config.yaml
n_kv_head: 2
norm_place: "pre"
norm_eps: 1e-06
parallel_block: false
optimizer: "cautious_adamw"
beta1: 0.95
decay_fraction: 1.0
batch_tokens: [131072, 262144]
seq_len: 1024
train_tokens: 867200000
dataset: "wikipedia_en"
Each number is 500 + 50 x the weight over its row's rms, rounded and kept within 0 to 999. Layers, rows and columns count from 0. Numbers have three digits each. The size before them is the row's rms in percent of the matrix's.

# layer 5 MLP down (transposed), 1024x384, rms 0.0415, rows 999-1023, columns 128-255
108:435532407510467568505460558484584501545509564514502458576587469564561510417581511499437543453510505507507537417532490630558409408482566503505544477456495538481406435536473524480478469484532469468446504566470534529425512444513484553514537474507556511470615385458418440489513542488447423513382541549474546479454513450531510527461513530505469550506530517427533513509546537534501486474517
101:448416563523569491575432539431529430499506543427546499505503562416522497500512520420490497492577549428546421545546493488442537448552549570490417476518518534450499415538428533520477442497475513424580483580534424479556524488511411530540484362498444535514461437512621506541453489573468537446516559505379422530478466495590534504462561459508526439405466444464648466439519478514637463490543
095:540562529458523557419419487519486559503559445449538458469593536483473469478485479526483514433485606461490570455513546448527464383515521501516473502548479464452542417464502550486514513442498509454499500528439492524523495413542445507444545431564537404502567453600544498491438459552467497578535497537506447489566544542562543478628448571465497517500450460452485441522575466633427449461484
098:425525515460483457517452591485457577579526549506509485446535514483527548437479468498433471496503534494433451485487430490525532460466465535533606430510447443547485498496525581656609488419457512498469472388486506471514539631465430489532494418472474479452494509487442553557561465549516508492504558457507539464490463354476432525497499502476482507520456485501482492488458515543488531554535
101:501486402409608459448523475447466474496476492563525441532464512528530633494477598472444470406464451549460489480479401573525497501603534526395510545522506503509520578486564556468603503453468536531605512478589504411554448533488533492484534513545458380579471485465471485478567488550565514461568497398545530438475409412502396421430523400513492489453371483548487466545457467447510533506486
105:438516469512475557495442462453478437491545528490461571470576513443481488506567513423478525487522466494515491439418435496568483536547418453632489512522458534502570447544463654458511564521441524511563540531482497544465508457409547414578451488549411499439473501490476493524485439465563533530566508443436511492485408616481384525478491500472498498486640500452548577435566410496537446552558
097:614481539530474515443499464599452550502507461539390434457485490531506497498506493483523554440524508472554480570530517564420476572498588458611466477439506552383518493566499498544475556493519452539380489454554443526495485417566405553535398530524520440496431561528402562495588619429418500455533415443512505525508520520504422489431571466533492533546527456554493501498489527502506417560421
109:501491493514554482513493501424529551427495555384545490495506503432497579531542508548527494546588484451606514525512437496547485471535574460505439458534520507473553492515439500483589450437485541467497561532505415409463532450444501530624507557477491451606631504573518467390477499478542519565568577486396434476470490619523486504471556465424460519516431526479550513648419563510504472578481
114:490530543510372522453576521513534590552524463563468500441505398522565444450457487536446575518511458543457509520460500451554380422455449601484544495438524523489487475571469515430456540515561575508543568564499538492514502501468527433513439434489509581566482430440461456496374465563570470557587556473553528470539518491530617529471467514508492488458507472472600501447466445509459523452546
117:469471467486415505485333468467482505524481403482517490538588549576453523522519456524479488592537510497464466551456404515484420467497421442537538445609515455465595501531558543587539539631470417506396438526518511499393564508576485539516450501595452548518446551451516530516575540433598544455455437651499562509425568458481511456465570481559500511480507509558514531513420445450454471432557
088:483470428542455472480415494564483463492499514461511489565451558494496489647550568503495514531442495445491453490491577488458458494456472463516460527464449430482491387473468488504527445496440434475369495441521453580469497511451466426500454597521435473494482565575540478430440421447435505490426559549434561511564443484492470434422506467484517488462520444394615496467475548498497361510471
118:556524489495585521540533624434532546522606457572457545557466521535553493473445470383448366501459578420481542433541484528465501462478561469506516553469614615437564575510561476529444520520474531544548470515427497539643511475419459506530397503533532463512564531568485505458557551526486506541484480457569494574553588550619440519521586461570454525532522489401568492544462435496561468518539
087:522505517508486563470512405474529578473532450566461503543474547548501516576543517570484596525396560463466555501537457602509449455536559423540480534399537515580493555477441545446444479411490538520451528572474492553530539439408449427496465450555549470551430543592516504459516384585571489507492479537459568494420485545411475423545552474437501615584460473481472520429485425445404590494557
101:523483526514480547554549425549503466489542548401496468501538526551450523551419492526525591513512503516483436417463413502539442474519467490532509505505577582399581444491414490374524524531469483487461525374556604502510481518430487455432564483527529474526459610530551435491451494511607517483512509538460451507455579496518489493526423519557521450492550448493395528477405461461499452492488
100:553561435492450428547565493455530559454486392518489481506580550470465516548603506467454510493440503507525450473356494534400527546423576483431477556521470495489436494456391465552500529473407394530375568501500521597501589471542423484513487519509512436462493500582477508494443512515513520526523551592562547517501499532460481574535405467521494505443527513474493482401455561513511467466532
101:528498541559555460522554480484477421525547490436516507479440411440439530494524370448613495475514488658504590543480523479494412519564554474546549468557439581475529504467548516486529505514497462502534482444463526496454512518535423562438537433443451349481503489429438452514458437409435407605478454521501556503492452504440567518506439628523495520601501526398495458492497429467473612429511
112:476488520543479504570468445516436520452534479634514508438474406466475473502459439546604511610496471509465488630545518485561449460422503509492568553449517471556499461498480449510530473427504466408485456449469529421471505518430465539539552497512544566421424496489468446490455470485541459361595555546467511447448540406545581434547514469522514552430463519428531575436487495538508604429457
104:445538407503511553504410512359527428453532501473500419494563533494363488514391542425486561525438607476494599461429468453474493428481508520567524492419566575493565526484554519503425475495547477510509537433533469460533507476435447550427520566545546438502472544509513541455411490446574538492558526548414476550536540575563548536576512544432503479460509569476607591527483495500526521486444
088:465489589550507473493494548308469578459531517511474581531528460422424513565548528465458585593494524500538538459504451505469526486470517545482510593538466556505539514455580488536505461480555449463470434410534570475545585549453542589543473473504388544408525529468446525495584504501423503645553511465349494519506507541486493490620492548592616493548492464534512561483458466536414484470559
110:443497557561496481573516556527508499453352404364498522441522457499523612520551496562461548523532406491447448531426539499445552550548541513460487493532538559524527464392498513447597493580573458404452406522433556537471532475507525587511422476511512434481548424512542442478519485482485515474521465589618527464544507475494544554549574566524554549475518512512628552564543451536436526539521
088:487489504503517456530517577331492504494484560584529529525679459491568510477486511550411471417509557476466582495428427521507501542501529532504479539455590468461435555517483485492461467514582478548512586539525513470495466502470340468522505418589516557416553485538493559553459468527546495540513496521248511549573581495499627544477510481488559529440461456455555490474467459521516490540452
104:539518578473485501489484473602518474511489530460529512510507563513491537498494450568512570610433513490458424481521498607511572543448528511465571443459430480552476546482484496458532485498521450441464510472555510529454477552506527503412570539529534509463500522479501468407523525499558514531539452479520488485607399535524528526501505556439443560497493543477536493493520476503554520494469
109:472544488493414452500437500519495531473483437424552515414493443532641571492441530439464515505408508527466550432577414444562526545539523525557496495467502457459609450510395467508537482425459513493549496424517541451465529498484523510445502565558513444504534479459470576466444399550472456551441514519612546459508482444430513521514568551416454527533452564587476521592497374503424499405583
118:466599541503513553566405491628441478553510442520514554519478532517504496539665453513518480505590559564566438525461558552456456515438573417570483479481513521508493558463532480500476539574489589501487479571451478428382522532435511515579525613493514411504594546583554509513482446435431498505482472457580519560465513445559485517489414543540417489500589436466470524587532505436493497542418
110:395588502519537503517445521395574478565584480503505494516532474510441562591590504491451516456437483460564457507583528474543483509527564477501524505531502482472519495484469489567440499464523452524523470581475510582460512550545444589502545505562464407527530586606619539527508536523576459522512529421484428520501631507502530524525522519453483535382536502465463420489482381514409546437585
# layer 5 MLP gate, 1024x384, rms 0.034, rows 1000-1023, columns 128-255
103:503448488479508585550456489435491490490515490466483403450459541436511439507574574497494516406563472497499482490480562547510578552466468505587459496514430502541474497490388512518632601398498559567451489513493468466609522571512619482542477466470515543564444504418548448487493480411529521590452429507553461425408518493550566544460574484510606473459548461548575526467439444545522543482443
091:503478488472454476475483515464466482430487544549517541534505436579537568530552462506437470616491485573536494546435456524485519647541554547442515579508581516517434456531476446563466468564502565555500432464575606496480462520532550415529454541512496493561483523415427539439544542510554528463476446544479492568488445427433530457342475451542486490495523495567593539517398559429490534463575
094:543457468483521557508468439512431512454525429574470482497471522528559453509531580467523484582483519530509504400475428457583480513467457496500450521499611345524470526523493474494498449543523430478479420620583495438411563470467511504552459561537534455523567530479508470459529482472540517550515428565603529478517432533534519490405589446524362522492428466560474546490519470510496522470460
093:549542456551561533537493563547434513508489464425450472427486507535472539406540539437508466477505450389502570504523422483497477580526510514431454555526541428486452483497518448528412392408462553535401579553475559417496450463478543472449555454483509510454523472609425483455483564432601430435532485462492518571572563468518571441478588491496472559608586604474512487571564464433478458487452
097:472500579454442476465549506549511593489450480479514504528497424561527564520457480464516520464477527517438467461591425443488393507439499468469491509462585511499513530534617472556438551506546508453487485481457475447558482549594445472464556603589547552529543509570496419414533588458464493466475481572547579507611527521518418531470563458544554478581488471419419407518428469431545566523414
089:578616515514546505524535481441517479526453465416458531520499530523497473527615436506534491557378429541424504433525449536476547478440423455481456578390511532514552502398482524524404590424465551505503530539442584466542537458428510399577414491453548476435495465447529520418494500508476471521546432481552482531478480493424446457568504499566517548519589539457555501459495442555597522452478
101:455544559511501518570430548424443487520546480439537500511578388532665545444527527550448516503578488562439495400480559584507523511559543576487526490429493455588448553550568535557510560452452540461550487394469524589453517463500463437448510487469511489623465512538567471598516536565499475497429445492516480650455510500490408566589466562497476456530475566556544411472499395503458505508495
112:499564426469468364582538440494454452471440549514539434508527506508453441520510522489482524593458567476550388507500503527414487458405489430499530529515436539490506485523493526530574497373493557532499483464476577484485471569572465470522412526509543660494460486458449609529427539546498430440450474537525434453468556497533523417463458529518527547486520439483437475480620606510559534521486
120:577554468570427503440410485520482443569498462486532480500596504520508518482478427472453489578443501423498541444521461491490500526411466493512524422569477511530532567478489493458533483556436472615401496555517424531447476491539512520454539515647397467520476548564500518463511476465594471538469553539464464546545592477484500511446522573535463477490430488599472592481496457500382461429588
085:499565589566456529502435460524576466480536539504513566493565557513491573400464436520506485468455511532510517446433406544541524470469481510526531531521467493589501486372445483455433542621524565540530496488467545389551578485436501451453543454517529491380504481527489476552578454477552484510495475434463486475508472518526487499448452515575578511527503560475497494497557451436494596520511
106:480539387491576520485494525428554527493512561509543482518497538518598586474542398473431451466394476500539500375499534605538479542452497453563464457472474507499581494616520540541473604526483480491400547513449524471577452413496508517496438501528466528504459543485536533449629472502518496504408434463499490573563506586475440416577524546453603549440516447535446535563373440504523552499622
089:560482451494574581519545486508506568460426407520625410553450504518421474569487488414432492492425606570524506597438472486469547456463584474470489522461593411559479487489534418531414420462451500469507506441465476566518508473584487523427406545540441420549515535455556469416458582496549545443541489504569402454532488544505482496518556467474509530430410522474466526526488421541439547512487
094:443526497463450492434399503531491574451564462497548453482533550418584596509463504425512410552480435468518512525490495537583433491393575480451519483527466464632504424466506397481541449557453531466477473502471482526561520467493478497486499447516472494539524338523483476544466425595445523512475510478560555456498466485473608460457524465479480408436328409415460529529456480491348592527542
097:482494543567605517514498505521515503533428581485514515465497485581496515520449493538463521460478544455484593569490504488585504491481456505503531569532575567461515483468492547456504495575538520437537544460562420520445516503477543519514492472526518527532545620446518516529529482399552473541534456457443510412510567427486511478501499462587536414597466578444488542517479493604523483459469
090:496519490610478465441594375569429409542549496608484408432494547457466535579458530423514491419478540582560514491527479382478429560517473559484424563593414546417536487436502585529508464500623536506475496419506544360526519546517540531476503504503441495454497531470407505455475474385471465603536495558537469421468505568405593527444487532482447483526511478488493544437448525527450537376452
122:456495594533496468571470507460481502433477543565573475376500470452429588526471511479450530530577567493497452521492510546583568465464482513515566498485470547550534437444497415504556570476482494470417436477423462495515520518434518472475526570528509576469498510512524433522487444428453471516461557570510432523452485494539521537663538479418468525437461473536485481473523492588449523462577
108:436525511549478546449461476516534386511535395415497477492481596483467479335477555537483583556524448449473531468499430516555606469381483519525435507517505500533521472429490496493515490461524484482522491354481495429527494594521554497460521490451603493494545564518491572489565456470568483472444501529547463442398525466515449447558562444492442402485480556630415417524508429511516479515477
097:584446568515482426538476539552428514604518618562451459462484451525446525476501536525530490556505456559508535407507527459520558470484543546457544563450420442478451464483574398524523524484506547508456361532541637475551569434450550474493544510472452582462513424451473551493471496557544428400541475492488505546493451470493569448542468463488472470561477490440594494529440461534469532580501
105:476554580544595524559575447458487507513447556608435500438501417504466552515539468489477493545531528496536396505462554446543497557544520554521514511458507414413468455529525458470427547532420537512536423517497493564483503493512491544547507523493539524535486456503549466570425530435475447438460482569433454492436475444571536600478414521479456476437417475481433518468504609609490444558527
103:455544569450500417543480391505407528556490553587543438542474494513513456453487458540517484528459492515524524417521518436512582560460465482479529417515441552485524533455462458530417532482544507592448528598408482448437455464492571529454559557487502486488521516530543444540503513550503415585494567547488400428439553431488504419480465514430490476439496415629557535514544576421409436410534
108:435510535501500553497515419524537495479456553568495514477620503540422509519579497443439483442555523444545514536539532577547535510598435487456583515509489487529448491508455506468516416482482531414576511494571530529456477463448482498588564541556474417539496578483389414476405552473470491495511514530538471479562593407513559469476451540555475479404448454537454518505436443499470500501423
115:453561529562479463497540506518545506501476446409609503498503435445445481441493515525540534525481534496509450538528414525552555568474520533454530435562513474500469464444469458516451515458428603498571515464499569484541541493433529448354451435513501477557442549524631446467490545564498416497549486582528513418509498456576578480506491434482611569402504506456456569461508521411558408534458
115:495469471463479434428479391451455503459625472454547503454519501463487571555519436396478465556532537556475503496504445547516534470560515490516488517476440501558462468511528438567497489522428580598581501562480583595559608530535510503492514470468512521492450551591531483497504513503528622534521529556498528447529414455470421397505440491437491511484406524505420479409538433500480511606565
104:474576528538510587445540469529524474554454559518523438478565477587433445489477462527485501541499573448474529527559479474638581528559526491511527487554535632452482477523478481541497441542450463534550536472455485508555545485534473426418473571544525439567530577635548481481437539520581442529466532469509490534513497573579483504553496598488572584434540588530469535512514453483455502483523
# layer 5 MLP up, 1024x384, rms 0.0337, rows 1000-1023, columns 128-255
096:611561489504537534397545457567500539522558432504593493570488415534414465501504511503497488542529493538444618489556511490457441483404472531441492548477534455535602663577519524488495523463497444548450542496444507538508507564461523513515537600493439417528583509473439528438536531446501509490544360468548584590561554465460475469576456472553466491590494565578480596576505540519419479476443
090:404417435510496550550536531586443458542440546510450553540386480525484510514461556478498495487558456500528459597525518461512449461586430444486473480396433484527540590488482475539537523568470523483561516507436425463487485460425480617513459500408438593532465515419497441489506519555545590494522495427527578480352514487433512517519586380437559540533588452455451458500522558416623611433409
086:540412472534537554379501458505512495475437498451382489442464496523497467515506502476468507479491460507539536524517459493529443565593549475481401592455572501508525515531444437431463559556479405539549457547509526570437498308597529504525512572518513516417487411565496453489467470449491468456499441443559518521477543600449423490514540538492531493522489640522461474575509442554532496473456
093:540518588539515450508507528468514461528487420470609460475481526523441541477510566501557531558477484456570477504530548532561404553491504490388457540431561460466486444422505416646413449484464521508360548476513477513486467492493534425451419523424563544518564539574481561544502476451530484431478456558486515511478571583446634480615586487510443514519466544508567436439488570518412448482517
094:459454497465505526434483570529524552521487432483500533470424501544547462466508518581577532601466517501427586496532448541401553466426486527527517465477499507456487532451439503524512424490473435465413545496595529535561496522607436578499412550507552445498438554499555618520587481556422433536438405585523447510535567428473561457513562524488541380494505454524434479453473536495523509415540
093:494495571470430526479562421499471519509518508398571588455604519539481538492477519613480451543469556442401507494535453498601429444542519480505525517556488621435487487409491481515536538537432563415559450593484504455588489525450535495454640452526471527461437460492470438524462379480531432496510578487553474611520484548448585546526492495558653581484506606538549460518506482446482573560628
106:496518560483507619574468495493493515505535454403580510638496438509468550468571524538514512552433514514541554487523560524576567455569473623558485569438537460503466545571521482539526588463396566404486506488431478453543478509527558448483480479448496380573604508421549507532547487520449464512467489541457633477457523490543428553537500489528420478441466520463515387549520487489525498569413
105:527504539454532561590530434485488517512493536469539488626469524518438545443480568528469479395401527440457501388508542501500537393451537457494496441525488485473562531472442426479530445492558484484420469451594429458516630567439501507448590493463503496401571493479531505531519535549395502516479437488522433581471485421579457452427499459479498485591531510451535495557513554527443536562479
121:495465498432498528424461499457478559416391460395575501459452583558513525479458627460472504459556476435608441545490481480511452480550521562545508564504536505466672439526412502540539483541446511508488407479514474525502482524516525433461541503446514544473428467424438476492514502452465605492493534522525571486509589493407545521494576488492487503627503518575463386440509504498454470501448
091:480526469497529487460496447468570502511448533404416511497521423534565595472470504581461490420510469543437522579535549520530483599555567494409522491428449506529513424430462386548462590497453505465552463503517495398522573501490538512472469481506481498450529413464403544473510424555474476455511494502505438459537445452467490547524480466381519569473548594406438542491446465509530509470507
107:524588514519542527476545428592562451555598488519403486535563427323537453479467493479517480479536514566598571652496541493465486523498549484522541439532568444498596586433450516471498482503539430510494515536440501481515474585508565498528530509518513478519409473488457545554451469457442464411588565486492369526521481464452635458550478437471508456468585537551520602500564506467472555517507
083:487560468468514537506482529496448468459416576471495525374528533508600516453483474409473515466514533418489560509555490435494460524408434596520472450507499466494605577466580459456455474495559480554486463416573533512428539562571551545543500507583583559465461555508493507491533592475568583496521523533473476456549458499556506528501470473498618563489458524522452531496502495591532485490520
086:521517478542536522413543567550460609489547422463528547514512532462402418503533517532469538497493531459504567644519487452515516421491647460455414510441478456505464527476451509550470469538446462440481461594515448479534483502512445511470425491494499481414506459477451503526523530450424522557442473537505592512530412438444491471518606506502507494593483643444512545525489515524504488512487
102:534505566548552539421503523476505533469473575539544585472517537544478519500435543508503472542460426594491498551416552545487547460413416463494632501492573572539413535465492510485517447490446510498515438431589550576540532562527510483478559515479551530441442489557533433522538531607548490511582558543501516453448488597555514567397470497596528451526524527550546529513400465505386523483591
103:482500587440489436546493552484571521443497542354626577439500493383587522429540463534491524569523559509467483519527516533521550429468492516543571476373483462487490455607499477489533548479426484428545510508519418571560507447469411515484496537488468519514444451574491505511551508555405470496446524445507470568529491413619461464549527541407567485478488502508583395445442533484536477555478
111:528503466495406441507510509469570591463596498501466528570542474512458496487507562513455498493557440495474509411437481549455503488476553525480513408512496573455485528504504407400499520520521582526490430553523567496575381538560495496514397556537502502559536449516514563483401489550482531507520521574477424498522416555536489494598489591425507389514492416430524564455449470479468564509482
103:496495445538519493520561487448508473504474543453424468446498523485564438510493546487541495481443510634395499448466511534424413473434468507545426521419470510604517462515522491553563612409494540528515476479533566504570472496509460595561344568486528511499498438440529573562537528543561464475457497371486503483446504562433460497472396519576473534424511451488586511545582507538583592494549
105:373517419458506598402530419440499446509466490464487506485528546555504469496602453582479478478492447517439519598484484564456435438428519479557544463461510562471559586531422574485540476470507449508494481468515435430549552624538458529508438566469585467420506499530596515483568494433475568485464526513507516520524496373475468504456474507502447498484542441498466491481498491386627463435499
109:571512539422484509614504532489494546533504538447527530507567415549493435491553543519506527558412497544455448491505471510463549504492434386468546518464431492413506535521549614446517411518463455468470528515480392505362516567476499559538497458507564410454565482422522562535528570492467444482470485572492482454441445501529528501434417498519529410427388515482415633510625458399533480532525
119:468525472550450489486488575539536448436484451404511587406456553545534422557571528482487470498545545444411559532475470523560447449492536576489532563447593446438441464583570557488528479444523427411523545484530553423543522457429433421512517443531468469502555507356473506530444571499482550496514431511490593498579437526503564518517441516499459492466485497485475540478464393433564529491435
103:427523475553498574498458510486541492549468539479558508462526571545516445470435463405445528483451506463429548486554468553493453456560396479447466467534495475520585440581536608406522447458556500551470473549419506536528504498598561499450538486439547529541491494472410522549447507415464517427504540481474579478444523553548540429500581453528490511521471400535514517481457476574557568513544
109:517466533495493516505600422514462417471456460512455471515503483485545447517506585456463572493524467528536556492490468509460451501440393516558535428485444480481410520487466490509530488456452501499515488478530531372466506463492435536444522545504454497386448510473530453472543572601473478525549557555506482428503589435536527490514467551602559448456468446499626531414459426575495457527541
108:506467519447543520561435551486598406429428498486498510535532479459504462535507532536484542566488541515451528515500477464541488504536519549476524553532529528522534509407506478517493506420501407477550450440512480550435534412494464551396485530470564524464492476391501553455585514493410529523509481461458515463524518561419568450437501445505516530479540477463447425451548576502510566463526
110:526454568494521402636523527421520493514569506496455529542522483472560619474612415521466356462498524461522481480457468539492467512512465481494480517467477360535527468527517503443359573489561602514430526514485501465479471564500494557490563508496477553434594531404495499447501459454491502602494515486472463556493531445376496503539442442527483412479438538509506438553454551563393518458503